Weights of a small transformer language model.
Size: 11 layers, width 160, MLP 448 SwiGLU, vocabulary 2048, 3.38M parameters.
Architecture: RMSNorm before each block, biases on query, key and value, tied embeddings.
Each number is 128 + 32 x the weight over the matrix's rms, rounded and kept within 0 to 255. Layers, rows and columns count from 0. Numbers have three digits each.

# layer 6 attention query, 128x160, rms 0.0783, rows 55-63,118-127, columns 80-159
136103168108183126096058159121093141123142075073009099103163156139112153117112126153160195111136118146195077123117178099134134092116097080136127135131155034132100056130125150162129108102096169149133150107121127158100198158133140123087153082
126117051129147161112101145101113186180104077173131105174164085136074127110135087137090087131128177105109081104169152120192063100050157134078130102163053149093129152118112124094148112159136196116173130134137066181181109099139139127128084097
104134170117131126158168143079115133101115205091137120115096163121197127150179153074067139089124108181126095083125167110153103074110131146108125129079187079173156228112118113135134120167090094091101121108149112122113194073139137176155138062
110123103098157088096054126125099154121159083186165155143158156151160136095146152105121158125147071154152115104148146067092104181099140103141109100088185110061126122105148140123147143109119107147130086102114149168138213124201116131121154159
186138191095132068097110175091096157176166145087177170087133107086126093099127109102125085184172143181140185136160171086137142086118085166134098072095148106142113149137132167138109108155074121144182127106156089175150128068083126120143134106
101131168116092124213108118118110141169110176128087103134120118120120146120093100141140107149126141141126062083109147148126118134102137127146147119140105074153134139149145175170141079106163127141189164142130122145095112166152122081153100108
097106129140123120111131129155027101156104097167108151132121115163175081162156153186153137125126179112106126139189095116168225170187106118117126147121087093122119127085124204147160108154167103184093105103087090166105099106088149159092071140
172189140073134118080082149114144162211093136177141106166158120150163173134120189098105139148212151101170168137117139098151129132106052110117082156105146131109101117140084165129087123202127153168128096108162129162168148093122112217136146124
132065134128066153082147196191139193135103153130107043116131162127111135073147073132181109112161217089104145149118129067079137231111183112138166112154072169121072054131147104132158181099097138126195099125142130170141077184121188117116193139
121128138174158154089108150136146175120150112077165111149131118126114118118145110159135117101166171152074078088107074150118138093130097132142185131103181195124106138081122122142152158122143166119140140157107135148117100156111145111119070142
146172153119089121129163164085094112136141133104172159116159143078107128149122136104114141139102187134169116128116135139159197094080131095132144093151128096137059156157105131104103102108058195129106098142132128066102156150099154166112176080
160121096148130173111069133134168133174129117128132161195127195077150124163123152087099068126146086083123149143103097088157145131092152111106143050135129134112114127113086133187126089127189159090141160098082135134152133124117171107170118145
148164182103114107159168129153118146116138139105121113113094142122143137144128157147092197139127158176164039145169120102115117131104146111089103159147169154135141180084167099151086134178081156156118109131092151072108163072170087127150116119
118100146088119119143141139135199089123084102140140080118109133090157133106137116148121110081164111132119080107089096171126081094128135172095123116131104166142186127101116172106130084116160127092177145120151123150191145147148073163098123100
109108118146066094101115104140155104143127148140115166142112124093170198143116125114072163119172124140176141102096135074171120151144153147107175133066082113117149108091100081102140136166087130070116193153131116131185129060106150120130142118
160135142101120123137112070097125133154091149225121163139121141180144175099113115076158121084148126105119139130088057126155111080147099103162130181152187121133101106152120166137143137143116125137122128179132170159185114097159132181094109132
128142148117164127091126114118094175133160137133143129152153114150123116127120088116130145126132126153108171120144133103074145156139158150114193092128145105157091111120177066160140130128097047138123155127128138126131167113151104118056119202
159136160172129105110114178153162122083134127149142137119141106106119158074142149109115173167095074128197114133111128114132169143136124133130104187107184156126120094223081147133145122134120132129132102138141137170136115108177101133130130111
154104167134099101168136117121166091043134101077106160151089151135173129138089104124114170149143141124167141145169125116087105215176148079072161112153143088166166107151154116129157162137056154142136140122146143169109133130202097093084182120
# layer 6 attention key, 64x160, rms 0.0766, rows 54-63, columns 80-159
138079147151113045198142139165106065112134102147139178101140142107101159142163119161150161147117070162184142122116104153129127061132120137149101127092137106113200110109162239146096156100153156125116166115099155166106120159182127127167107086
140156147107153144095087109155109121126149116151125162165060135097139082140111148121121140151092142136131139166058104092149123106143146097171114159102172180071121122059143159143164169140189091109115170145085127191124146111122122089131082132
165180188173106179135122191124160158093186141101140100083125046131154124144171149149181151158140096144146124128030154159092068126124150158124157111164194100113109142102147163143091102166146129142095101183116112062114161173108145147136178134
118144140060137155094133126094116160102130123094254161095128129093095112064112159170066108110136090162168107065157167102083100150122068106175081125080160080146092144149065133121133118080163117114126143105160156203096126119140126116177141178
132092147113189079071078115146102129055152088128091144130147156136152139139127113128128180210095141168098174087105145112163161125105161084132100125096141105120176105100099092102103139169135140127160160106114156114074168117163179137107117130
155179114119174123173126159085054139112168145113094115104164162160126154155111153128075123136139100149148165075112115175145147098161097139169122156111238119101080140160176147128120097130178122166127113128080212113099136158118128118095091132
125142148126160135109155140127166120172167115151098091128115127071141059164162130124090120123104146157165108165151146182160120127080079151138188120132075157132157193135127094122142171112109187104179097091161131117097140117113155109174127036
138103060122128109168143157118092118134133145150205164074185131125117137088098122162187107029115119156115109150152150092120123073141074129156084080135125132118149185139155175118190147128162155126114025128127126145123135140041181101112114160
150128162076145126133103114161085098173122217112137092131104142139119124158143136087086089120077128118126102135140125070123141075134087187151116132160161109147144201145114149112083120166108140145083164150124105082165136154145164082147152086
114140139146126102063050118083125182190072173162160126088167095143149143111162107079098131156102127082148149142060127073114121148117196145081042121087081175093098134159115139109112081143202160114074167157120179131203139139123120183149116171
# layer 6 attention value, 64x160, rms 0.0702, rows 0-47, columns 80-159
086056098126088115160123110139070073125116127121148204120087183139146079093178156141114130135105167130120089100152113188124094110150086148179079214140126164127187102145097158160162126086148175103193141101116131138158101147114155173112118147
164139101139122141044111161123169153151147188125103122131145135119102177138150133152101092140155106149154170181089132133107125131093189149132115136116139108160068087160114166140104149146173142063115128138124143217162135134131144162139120141
187128183153149154147150096121141135151135158176186137089159146174174145079104125139163138065127096184111101090094118144149160181169066171145125126131156128081147115074118134182130180069137152121101154107136158093095132175093105093112099156
068136171102139138120112083111148194140067180138083180192127121053123151153125189177135192135117083166160092134091125207093122093123142128093110115107148043147152114104087157108163021146137141127149104146131161112111172109147021090142132140
100125102106113131178094157142144199143161113125100120127146191097110089108163132156058187167136130127187125079165125131130100091095088143122160190114161148137105068106110104083123153150147154121090140155148172105134155185165158094121160143
191131123113096087144162088069145108132152096123175240131144131146101190120168187170094168154133176113151100143110132163130144100086129134167131155213116141144131153142125134142150104171165152137081111172151087137117117107198091181186151121
101161150147147078122076152097058117129131175184151064101090136135150161191144103086169125177157147135169150135136124173089066131116127130161159136131145115100126074150123130171141112138103134140097089163091151109109132102148172157093112117
107114132119130131135119104137189119141117208092096136133129166140169167145157021045108125100155066193117024089181138051098090090120118176162102133149121155082200083050202066158180176104132079155086132148099146104157124139060136103118142165
138216104140162094107138144082163119130066139119096087090144113101133151164115187143129123195148100119163116146102138101104126130132093122107143143152153097143140128174145067112202086109125078104131126144133136101119164113152147173093094097
080144138073127151170135139081087082148156147090182086139138150136120112109131168143079107073115133147147111130107154155144114176158090114136103090140165171167103129140100077170144104166103088135100117134136149080146148099174135102083122109
182097112132161163092142120098149113102177029119116150167122130123106070146060165090168111100165118135124163178117133098142163134103066085117142162142200126113162144100132082153065125135126174142072142100133126142142084138119086133134115179
113095175147159127104114101094179081167110105141196152138121130119104133127122065118098134151130115097071067098072091199124156112155148129122091142128077111093115137156115130128137089092143093100107147115138150091107077132156090151112070122
123102149137128124134099104158161197108154121111150120120118082144162120146147119149105122132153093152118192113176155088109114118170103155148174068079145142120102144144133206123135112163157155141136135164109087088103145094200167071141083080
118098165124127074159104118128121172080139112108092160145151166113094160170176137100107175129173136118142115117067096128154127082137134204134129115056124146140149140034110132076122092181172154169114118176160176150116086136104133166131116126
106181102137150133114123114132102141118089141142104131150109136148144105130167156116162176141133097135116152128089073185151126117071130149125115112117171145153126112093117143062124098124114132112150143092131108166150129129138133153147123134
111118133130180228044101149063155199114133099084104100112165128063135113137151201099068127119109057197237122220144141187196101107147148103065101157124190132128103169133170124109089101169136117124173151135127124085124207099103141155167208141
114041169102076160116138145047187097154063157082134155101123107120120164146141096126155080123178218125117156132139106117115165160084141110096121198112151192137115079127129148176122105154192140133078197120153148127115107142098198151098137112
127172166115145125205107143135067147175138100083153126113127126139095149117174140136116166120099152134108114123082154130149104133175147073102125123104145106151109119134129117075172119155144079137123124130098099157162132111104070065174114161
112138110164096136120149105119101157116139115151155161190153079177151138128131138108099190137133051065118121151161136107085129168126069143151108123111126116134112177138130112157153127151097130165133091159132172060116112172142152127109156133
125089124123126163130120155072184127151132065155093080155108109107207133135078122085147127135100155141116113142106126069168205130147130144132119166092073184115190131128110143186146148134118156132149103118119083145121125129175115154177126138
150072174136171136137148053156142148160155144149130130100165152138117200075140148056082129152158120140106123096136171132163123160176142143154112115185109119126187124128101129194111096086153107109145200110130084114100096160096134115115145129
170095049148143136120149167095126119161142125099144177127136147119194085113182167130129106127151143125156095156077139139146216153196111178153123130094092148104132146118111152110146152153137095146111119134143161085151112164111056159111150145
154116147112117082173101072131117157151138121123150081120132186156112083101110153134092077091148143119108124130129092118147101135093128176151094107080115129154062116101184141138091122164132130126169139117142143129093183144103104197148129153
144109102143141117141153144136165124150231113084175075095113126098047105166080139115128093122160143152107122098098170090229103081129103104187175137149116094134165114155092129098115146137123143157079130212128202146123170168138123087190136183
106184130143135127115134108128111083160069188125131073105088145112109163171143170132151173137151144118121149151147108103158087084154201153098175144148093167166131149143120139062132097069117143075085096103147113126158111094123139137119108153
096136151147152185184127115000123147111122107101116130140161145120135134100139121159148126142169131140097160160147130119118113097133116120136160153144153153116156154146086138108067149082168169110175118139148129133117103218188102114105173131
127097146136175162138158104111118105128100172105169074128079163127134164136093106103101168019135123119173097129119145137050115160139085170149130152157109159155125189140130114083151130176163205093100107087150110089167154165171103066101121072
123076150142139174119104156097143125137078121168171125062087165077125188194104182150090153113114127083090137112138079129104115123121143078069144132170109160124096126181117123111158159142169148112154070066134148178083107102144101096132144196
114137167099155161138141096110103171137126117149169129122100105082138115071094118103148152152127167126118090109140090105127154149150143137116119123135148148151189115073100080150172085095106110147131063101142136090122096097110125120080161157
151140053121166119110126123161122108158080164088173134115109164099157115033191143152161146130134130140149127144083086165110116164150123101129148198182046146122141094127110087101119136073127159162125149067158106107095095158141117091156122183
136157157132213112117121125155100110111121118130171176140115128084113170081111078119127121116040090168135142156030177062145078185106189112023124136095127133146127192204097121121241154144127198121155125101111085221123129100153144118128084073
183139172103119118152099067139144120122147091109120080114132166173113108106179142104159198163098091196135109136121137130107133087136150073122132102152201123127144128145212139087154187174130130194152090121102143079153158090082099104132127139
021065112122107119150102107152163108184096094141058116145104188125109104092142109120121117128150087030096154130085104092172146154127155074095132114160084123140186105159092112112116097092204112155082173160094132161135131120145108116128134134
123156085086131141072113139121124133164113112105044080121105126124142191127130160106133124162113118138131123192089066142091080132105175100144127147179152126162191105074144142135185110138138130166100122110117127120150132134131177138131155110
176185156122218149156088144156144168056089129098123131141170154095087139164180138089130132114200118083138081068105124090144128114114111116154180090157137090121130073078141162199113128117080145155185190067133166072105135142093187177087096107
067112103110161145115138167142125124136138121100140124142083150125156133056041185161167179118105173154120114095096152145110133150087104113089143187076145132133134189103089150095144082140114142168123087114114090097146172117166118142121117087
088158135179152131109115157132138101069153125099128144041065159117126157163166182119117185129169151148176184110157144157086071159106161139121145150072155087131094134116082091107152167053125141103182115084136116108095153110150072076126178158
081140138148127126067122109166227077109062126125086106115106085152176113092171169107117113131198119130116084135161104149146086126091124133202111116132094177123134156122097113181174109115159178098166063108106111097159044060117152153150100118
155113063107125130093113161128170084150113099205141119118184076166055193154184129107128155193117108132063123126108106112152074146130219145144122146155134158153069130120147100117066152109131110133099135172119162104125103161134106150138105195
164132122121176137118133089117093158153107096115150149139165101110170137101093124030128178135178110165153076124147140115103161084168124190141154155148083115093144126130178112086129121117097125114076199168107108111138096106181068094099113124
114128124102151103140145180133135086165077099106080077124087062126096096115120111146073220147089116105139174121127185135143090177107114086093083144090117093160099118128126138116151143151105107071128074191139103166148160104114076198091148177
110157141098097113103098191085212121046140139077175115111136138129166105091120146115201187165118106115144029105131139191104130108122090113102122142119081158146030131109086141183088207084162115124082074131156115112074152122142119122170101192
083126133094125120158132137149151159111149133137103167133163088129145150129131124124158148126152122189120100151169099209171170101082199076100159128162109144130151121165170153128147095141134120142130135119133109104165131121099148066145148091
161187125140131064160110085141147120166111063106117128103085181090119086137143109111166122129084131157124119171100168085115139124148148061166122154182124128145130144161112126107201151126177132099170142143135071145130111124063189100129126117
108143122093147139074102147120177112113166087112138105158150131168136178149128136086096154171111096159108095191145134112087153105119183136069123154121106088139142093124104127092077115082155078134147148064144147105070110154115104130136146181
171156124126130191165174150134125149129090149157112083170106156091175135182130113071097152146151093067121117122130155108144096110126099163088122103135150097142159151204094092133126101114144146095134133133137118081119080191137157138191105112
132078146137087081156183064162111118109104160144138105136180164107126124125164147087147147140124170139139115124046135132167158166130186093206122140127060161109202117199167136135169119153118122122143138116104160084116056093065192107094078154
137101216147151224113131117147196146137143100109122129113093068131219118236138160149133136160133206119155128148179113125143086144156167081122118100088128103120110103132151092125088115106104087117136142106147133067098103098055128106135123075
# layer 6 attention output (transposed), 128x160, rms 0.075, rows 0-47,64-111, columns 80-159
086160121074125078108138166121079187084177144109091139118117111102121181147141080142119126127140133129150142169150089073112062103042160188102172129081065165160140190114128114178108145090095109149087173115179072074123096086191124080125180063
070124133179143148110199057129161142153158134149069168158117158102149140150097210137140139174117129132124085141117106084162154203140158109120152161124085108108159186154112194108148091129088083124122075125139181040140182156105123142215129114
154136056169118121131215159179111161146103116167188106164134137144137100110120124089080120128131139151124069143118111104075111053120071127175106126091151151144072186166112121156136117130053137095127110110131088111156138120141088177153149122
083095205141119165153152115096090081149122120107119196145116149153109174172133118109070084103184172124162129115153106098121172140183157107083148114093145096165097127109128195110118141172147107130110071110069138132184111124170138160150172147
117094134126135151106084139138108171151178066085197123148074123149071077143134154167088065101134132147075131118127158138114170143108167142150149157114160150083130148088105115116131114116102102160173170126159102115113141161101142209158140103
110158136131160125123131088179102098114140127139152101162130102143178066140098135152079149124146114095138114081047109182124128155158194129109137094120115105125107201106185156091121156140170133102120120125117129108100151090095081082108124134
056134161204138201163121152147123110120149103153098182150175120135129077129089169139147099150121078164155141113121075108212085081173128146160112155127104128128122159097157101140184110100187088159152138133180120148070097189178109135145123038
135125084144145152067154106111124113121103136108080147074170118125157106075110105189092128113152160142179155147162183151117080098137080118133112116093123211143099072174092118132093185100149180011118159131146171122186079096068086173090173152
147109136080165118175160134131125140103174088127144142124169150221074168114167140160144150131133111126141128106113133196139136137141114152111137184086168151080122123115159124085066120116166134124141134134099161162137124142098114116150090111
176183149127124071122134086161172113133098177132147146158150152104157142108120089120167093160108185125145127118138171115095081160114084146116144151139143122183109132159140136146169126139090130073115169102144078102139110165085138166127076187
210161118124079132115145090121156044095140121060150098134126092172142125121130089132118133172094142141151144152155095138106124136121162100138100117112175138136145152162183131174102124129079213079155159138125109144161080160115160105093103087
111047147141157126114113113146162111062083154093099150173126111147133146099085144105094112087142148137118072155159111135107135154113117132121185163102187150122037134139175145192154136122113152127116126105144149133118135060054122127114091124
140131105109092115108093147140090179092132076083132140087154129176118122181164182193129127231155098155113096106112129174145184065128128058108092144163116084165113127158125164142118079142183163124133149161149144121088109131105103130157071117
083104140113203128045081057136131169087131116081147140099120162153181095116124119115121154146107169126151169112094174133121182152163147080128149139129113045065179089147121107088126141151114152070096117201144162092157103129083094092079183100
114092103160076102191163104154109146121074167142157166155081156124134102118139177104104117118121169118122113099087135081173112148152107097118097076141124113130156188129090106123205153105102122117126131167146164128163093085094115129148083141
148163171112086118118068124143168167141131112126155109115092084070177108161136127170101208183142193149169150119083179113093092137125116126052128103177158123126145158122160136165185125178123161094103112094151145203131191079076051108112154107
115206143104127148127114148092137100141140106133153152155125137110157166164118126090127146156103129091139101145089156101138187102130116107162182125125107093168124104197121160140114095068147177101088105122182167174091102108206088180086165133
164180165117179124123134148092126155101131118098133135138096161154084131147132122145093095154128119155159174122124132172114171113141101092122130152156165156133119131175110133104062100069083103147163151083164151094099139156143167122114134144
111075162134138166150121136100093111155116084139126095172158148123144098177181190183136143133123111155128124191137149131138109094117175139118125162121176110117149123157109151150106123123087097145129124103117115114150100173184072139182135105
116152165133128086133141232155148105146109157143158163135150093120106100147155103189063095100136084145203096146109129082096129150143143143031083088139091156156134156140079144117185133141152142070123123178126088196171133102093135091052166110
150178104123123181139108141143166094190147167128122120125115068123165076154057160123145118091090133148143163153157153140087091144142139127112130188096184137067153137174147049107166083063097205096113111109100229072140113127087128113109131136
161127203119080086110160109133113133130159144145091153088110151049147163168149093123105077064100146128097134120092138139119124179096155133074069118135099142098177084021117117143092154145130107124111111105138143214148152172163124097102125126
140090112144145117129150154120156129159148081092095108150158088154132168108115125135143159116093170072109075114123099147158064121136119135119112104173118123149137210119080136133159139149111139193138069172061132098139125118087107131099127151
101089155123140164150090129118098119140094095170169189130078135135159135177165106169107139093183141132076133135128178155090101195122142150111103158158176174096094167087058135150157133116100203103155115080133098129150094083144139121153099184
167112084163096133125139120117140119122155136183154110146119118136142111116066147117149087110102086119162102181151136136114149115160096062185126110137107159080120137121080186162085144118138139155144158133154066120164113121157134159141142152
160138123168081099143099192124148172157174129133185130135131099117120106183143156128116163194096116182086137106120118095112137156161104059129097130093163124118110145122083090110168122073135113170164134119143135152132157122133110133127127143
100121141051154117074075061119141070160161099074163200103140158123118151161119113093145106126103131203136134169089143113129132060106118120169144119169090113090075154083144122115168156164170126092134168144085137143087112125109161165083122193
124162148112128097064099096102101129127073128114115158128067168153098135130099081157094198068108155169116127129107065114097159136150099184126172183125110174165162164102154125130117117091115167117110182129121142066117080163133132132086133117
119077163151128136147110118131102111134112133103166156100121061144153110090137066138129120122121152088162146152159143105177144082119206207146112114201160113124079127152111128129105127093133128089121155114157134110147097186120162142093131134
115108126075097109084086174140107135092144193129144093099147163136107128122179138155134107086086101101149124114112176127107095111119145127116082144091162086122114174202139095177146107162117100179112163129219174131109098134092172141132141086
120200131154120079148144163089185152171144122131135115116119095127092153123206130130081129122104161110098166124132105150089198153124137116135083118190130138152094202131153123178085033154134162182093060151123171119088168093142117147188095155
103106138146137159163115135155055185119122109130113125133141155158119128119105191158114130148121116091157170145049098164117119108109126068129141161103093130100152110177093152141128088087138176089141049099128124104131083167109099115093095144
172096155156062089073169109065133153133105140108174071139088125137128144114149130144131097155081156088107114132144140149124062138093103115120126167116134134203154103155136102140143122168116182169159109126179155085139058130101118130181111134
201132098200100164139104089160106105125148091107104127098166151146163090212164121168153117147118097144102127174129132140100151130141129112084094131123066172141133098173136120094130119174219130062057095197103171137110091096188116098110123113
144091157147088092192170109081174175107135138105173082146142152213113077073096109063199127107132158183048130106133100142119172197099089143150125156130130111129055171122151139068139134149129079132153112157154168118183178091156186171101172108
191152097077123070143163231158125100127116214101174079115096129133117112133134058077123057129064154117107167152169157156083185157156091135090124121182174060085062143108208127040119116170107173096148134125128131089113092169143187065139110133
160183147127133154118115074175131103123145131116127080150116124087125169205130101186081152133111112136087144106118138126157146161097127135136115129137119132119093133149145070187114084149104139110143113115147165130119145180066115064093091116
137151117083095127102175120160127190089146106104122090178126104188110132124084096142104135098163067100122128119137116135100065161159121149143126175134126170164118121141150142096154166134124133152133106107119151168142087177107139154068102135
129112115153091142132120099170091189081127150137083083113152125157193088080005130139131162109098120113127123161143105112153116073135083153134120117119154139151226172136111208107193109152120114138129118153169087098179154132112159155106209036
188174080114111135119062103128166110133103082094166144138131125187105166175150144105126119096121171147148167145098152175124079088143083131149123113152164166101098091162100177188090142130136202115105178128122146104123139112103168178100135109
188075079097164074067081150136128000103132142170070133156119135170106179119088123096143057164102144079163164128146103089108137074169127188117157110118115090114068067149116116140119118116134144134111162126078120118132144162155148130158104202
097097146103171073133150141157105102133127121097164119094164166145173104134176161124100110096119117163179125146106149116130058049119101167130090123127082167063183083113124141103171173130099127094122142143112118163145170138145146207115113115
162118106104143140162120136142129118111065116179142111108182171126165098154121142123138159185115120116106093124055125163131093108120107087102212156185088153142100117130108176051156119115197205080159111095166108085086098161125085108120102153
192196132073178124113122138136127109094182093092084165117130106145081117126131114156106129154174122093131085077118112144127147128141175094064102151152088158142090133192123163151032109111081202113069104083116112161050109109164133137122143151
105125113215123101136081168097146160127117122116103103093141133156112108109087183090136083120121145143176167202136129096124119176141142079113110133101182167054169110190074084158115142052084187058069157149128171062171111120141125142065105057
110108053153108164119096125110102135124128142165159157087146150189115104186136126115131148131171107190082164090094118129138124113115132112138143157121091167100118113117164136106136146151121158077093173138075082127115095120068148047144171120
148105202136090107113150104092111179055078116125139173155086095137179114171124134146134147170121203118164151089157119135094207162161104086065168118167141107171126225165157155110117139122109164074163122157168111087176099156075088166158092101
178080131076142146145116116115074151095100083133134121152139132158123139144069117083183171129154135125126189160102084141148144086142153168128175162134104110156103128155154120133072095071130160091109113136097136181117126157126102185115153108
119207136126169124211129111119158063119134107170107176155185112100132128137169185112109180096107109119130061120081171130141125126134101078149083121130164163054166143084114142123155129097109137205087115091125158128157141126117106131096059162
131160142129140095136100150105126138109118122148125071142154100141178164134128105179153145149080132109158114157190175193097111131111152105143124150111125174125141142143124060095097165104124112100121134101128101180107125116158119124111151087
143109096131140142130124131116123119103115151083153184093092166127117143111122176142118114188115113109073193123166189075136160143118178152100096109153100111083161099114097155139154131125142096097154199083092118129102111100124143097160131176
065190134128176121121082106150096126117164122162150137086175129086101154117134079164132165152127164204133125194074152142125134192091195135190057130164079104061211065128166101169141139100093130120124133126168176074099149140089127123069070161
130124157155152169135111130110151086121139143161088098139176106096101144104103132085176185119171096105144141140106092102093111178124121067134163138139085156160149146135137094123126152054173098121083072095119167132152169138157108029041126169
100121133150152075122186200103195101109125114123083105148124152073097178100111070122143150128124151135091115181183122113139133139129106131100121080167159223117084127133098196146135076188168124161181093112124130148113121118156173161090115092
084116131080151100085116096190115183115168199136102127114132160109143095175159209118134124106122120105135135082132112121160109125098170144164148117128114131098143116069103136104113113102133140058091132182147141131150166110131156080109172186
109121092102181073146076120154118130175177172103107145165144109139138166147164141095197128141112045129092155082123140173160140068140098124121117145114076063097110144099143148144123117117151138157075135104139134120150163160179190113148144175
178123142101122099061122164128151144105078155128113087144104074091118117139127110105095089167089141129124163189118176154130072187112090092150130061172107123150154077125104088142115131131116163043169122164081135140109208122127112135079108118
094183120176116089182163040119152146088104105164080132117094067105129045093084146152084123096177101120121191159127085106119178179139155096140131143124092146165134140084097105137097090179152101143100140120002193122072204161094139089116125088
136101134158116128114075169137142165109146097177120149150116170126137209104076126121116109096117153067151118096144134114117114134142127125153144185134091128156090129151075143134113129127137161118112153168183155139119119105180128169211149130
122178097118127150068163126106148101142150115141122167123096150141114125145155123152152143209190150118131089084082158157143127113100136111104147104160079073134137098099118140081118162137124099088156152149156101117116082101118131133102144223
096185096209148129145119110086119136178106113175096125143138146121161100128096124115118136118145108137066132155181146120080151133120157165141122153109106120128131092075125119080135158132083097158145160113092101098121160111116103122134173149
108143110136136153157180147121143091189141133177147164147122149111066194153108192153124147081130102193092059129130120115127068088098129138162111136129122163128118138007132149125159170115161126140099184130070130201142147103152119163141129130
082112147081132076108037200064162143124096144149138109123124121103104058092141138125128127079176125158126125170069129100132111076206123066155095181098135153092141090093117127087151148123124130162206122099098137140155118138142119164141115154
085175155141147127203139096153059148136104115128074121177202146116114105125088113084149091129051140136129165164171069152070123141195192117181162175151066123164132159114172119128151139105140140168121170196137120128129154160103132075110081192
100070185136137125108149116145157089083093145097095080128104120138098150044139137129115148059093147113141168103153183134111087206039059109167104169135074177196156173126124113127099146145106185159144111140190139055179100111086130099176149123
091090151107106156118094109117125086113152109167074110155167132145115114129086081129212157107102108120148169142098058117136144096113135099149120186115134075127121072121203145147175083137136061096145158146051062160067105141093101106140115153
112159098110118107128194108173096129145070140089112128097098066111111107075106124145065089108107186153149175078173154080097166178147169144140139109103154130164095106139117146113142137117108141051145138134119115086135128090125136192128186148
139046107113148166112169168124156151157104097056103083163094100196094107089150111095089086180135143083126119086132129122134115151111150123149191132144135143148097145135153112113076162127114135165109125104142155129089050114163158135217130110
130157134116144146160155129113138126144164106074146127126154143099107166152188110150156119165155058113135148113120159105130202095140139138157085103170121110078091136106118193143087133164108100159103138099045099131138095132178099133157117082
077112097118183127122163130124158026153137153096144146079109156191164131093129099127104071163099111113108123115134150121127143156126148139108135100131133121119091098152100162097153128121109096214129163093078153108118109085095170120159134128
165136126126130113175135150159090130117078135117159136082120151091157084105094159139105104054122111140055183156089131095112160123100044141138033152090115104147080132153199138109156174138147134077084182139173146159126145106101160126086115135
116139126115106148114149123166140124154136144159119081168120161138138172128059121095131171118121093081090113090103124115089189155114118157154145158149131047077046154111139124121101111119172108145151145140138176134160194148122154145121160112
153148173094125141093136119096166099153076106078113182091109127106134140171164069125142134159155169068049128127138166145205070146087117099174119097107185078141105113125179061112127125140117113078084101121027177216104140113156127084031107140
100125118138212122149160105083171096184126148124087126119107157131120137108116121175119097148134179135170159132141123124131116127065164143148080115125109152132095136125120128147133121162118134106143123155108145124083179107129119092149114113
096153103140168101116169183139151121125117160126159143157130103131138148082107093130156093117173137031148102103081193098114149149146073127107127075117155143136153107176098109093067157141140179115139159101070180163086217099124111115120156138
148110135124140168130141155120145175067157068076140179082093101086090157112138069125168107186125167110079135125148114134175086129118132126104100060140104093153137115140118140092107072143128146114166126152151126192153158152074143134161165137
127094161163126158144074130094147127150091156136141144108104144101102051119138144114087128168110177106141154140125145178103061106198095120092191089099158130134183147054173096147193148095111155115149128124042113082138143109148109130144149087
137160110173183112117123117143173062130115119108104157084078096092132138165145092092168141168144163158126179142147148147106101136116094114167138066102175182130140082181091141123125074083074114123140131088114078083173111060085154086070143126
160135162122139134137151146115126117117096142147170199151104113131101107145103145162132127155147126190148097125122178140144110113172154152156167082138100147112127080138117164149150133098128123076185117096046066121117108155152125124101098161
132111088078181135132086135092169098107163104135157084115172140172100174066112138054164145148124114177132153162217125082105065104170096159176122134131121120145116104122163133129132139190120145153106184155102066116148156168216167145179143192
142161120135134170123140200150158176196185194105130093167075131113079145151177093093129150055140162056094147165130143129149148138141138129147122128191191138140128153073103089178087146130166127157112075164063171184204169174161158136073160139
103124157086078103109169169125132144117097137170092101104101094092136147066092091080135122087097182074169155138101153119140082142210123102128180080099134143139149084183134076153185132066145119152120108136054135145166108090057131133077119124
123159163103123175160116071193089090149087129140093193112105141072151127127119179134083096130098097127098137113096112100114125119162178125147124113137154128122167115105131172128157135061106175134149158100161144120120114142071132111127117207
134151099092131072116141082103141136185124117126110102150179109165146142143139105134137123149166142122134184114120129108112094046121139120141172147092085175155141148130127087137135203151163139141134123128115118173201118093107154094119132127
117098100096139096086124126139063141138124116143111143086203168087105178176165175093115101149167180145113123152109101139144108078091156114135117120098125104096156050096090131152106168110120154161087107147172159142145137104140059109114108120
156147146111140152162065148073157057167051152105120156098184043057147107121144178146128104105135166122159147097186199096113087080029110132159102071082158142094120140138105095160141131127148168103112111144144094157143106099131112085101164091
176112118132141095147188171085180118160112127137148104135109101120143199164172131090169085123103163170151105095122110132117087104101111160157141129103112145163049110177119082120105157089165134122178135140086135188121082119154129146110124132
148098135136141084171153161109176179111177174171137141112136128075130118095157068127147108115170078135131113117099153091119170172126133130142124130146119126120141059085079165119130124070076081155117130113108069082068081088164094019184082152
088170138087112108121166131106115119070105117178117127103111095076110106168116113110145131135134153199150078156138145135133106192157157065174114109165136152156139197074127110094117150098127150085113116129133150180091145066130089120090120152
145158090158029125124157112077171159128119108163105117116098131127150157088138107088132145137138157143108121103141110085099138111084136111149109100166085105119095164199123139164109118143161107119113109140255179131133062150141148100120113129
156150132136129060159127132133138051117144157102088170110151107116134103151143108114118110107125190117141123122170143113137152139179123181072178059044121100143159121171142157158174115147127089207140123147181128077176129135078177149098094123
134109155129105090131118205081168146127084165129147147105137166100156171092168122104093116116033119170147105197198132110141167098154117171137100120134152094138158114101163137160158112134167114116169174101133129169152158134115154161093088195
137137153094103142080198112119100133127129106115101121149126133095184127143118119148177149199110159147205137121139146130088124134097079149088141085131102108209101106142113100174122128171138141160211127117241149119144082152078087088119127186
118186132118129144075110156093126094147101105136152098178052116088171104083100126111073137089091160068189086148192169160108168166162095122139117147207171094108114138113089113156154059135130133078134087140137157100136096124122152137137125108
155029140064179117143111078094137063107118108104151136111139116153120127127142159119126126118148093126159163108174122092158107146123071128131159081101139079102126057152138144144156064146094080090130062096043084112104147114170116139122128122
129125152104150141044112089153135135126192141071111175195181069191108100106107131185170150173103168132152101130136119140131130125118185131169172170163155081107148093114149110100144108185115124136113128160185148095164109170130082155141149154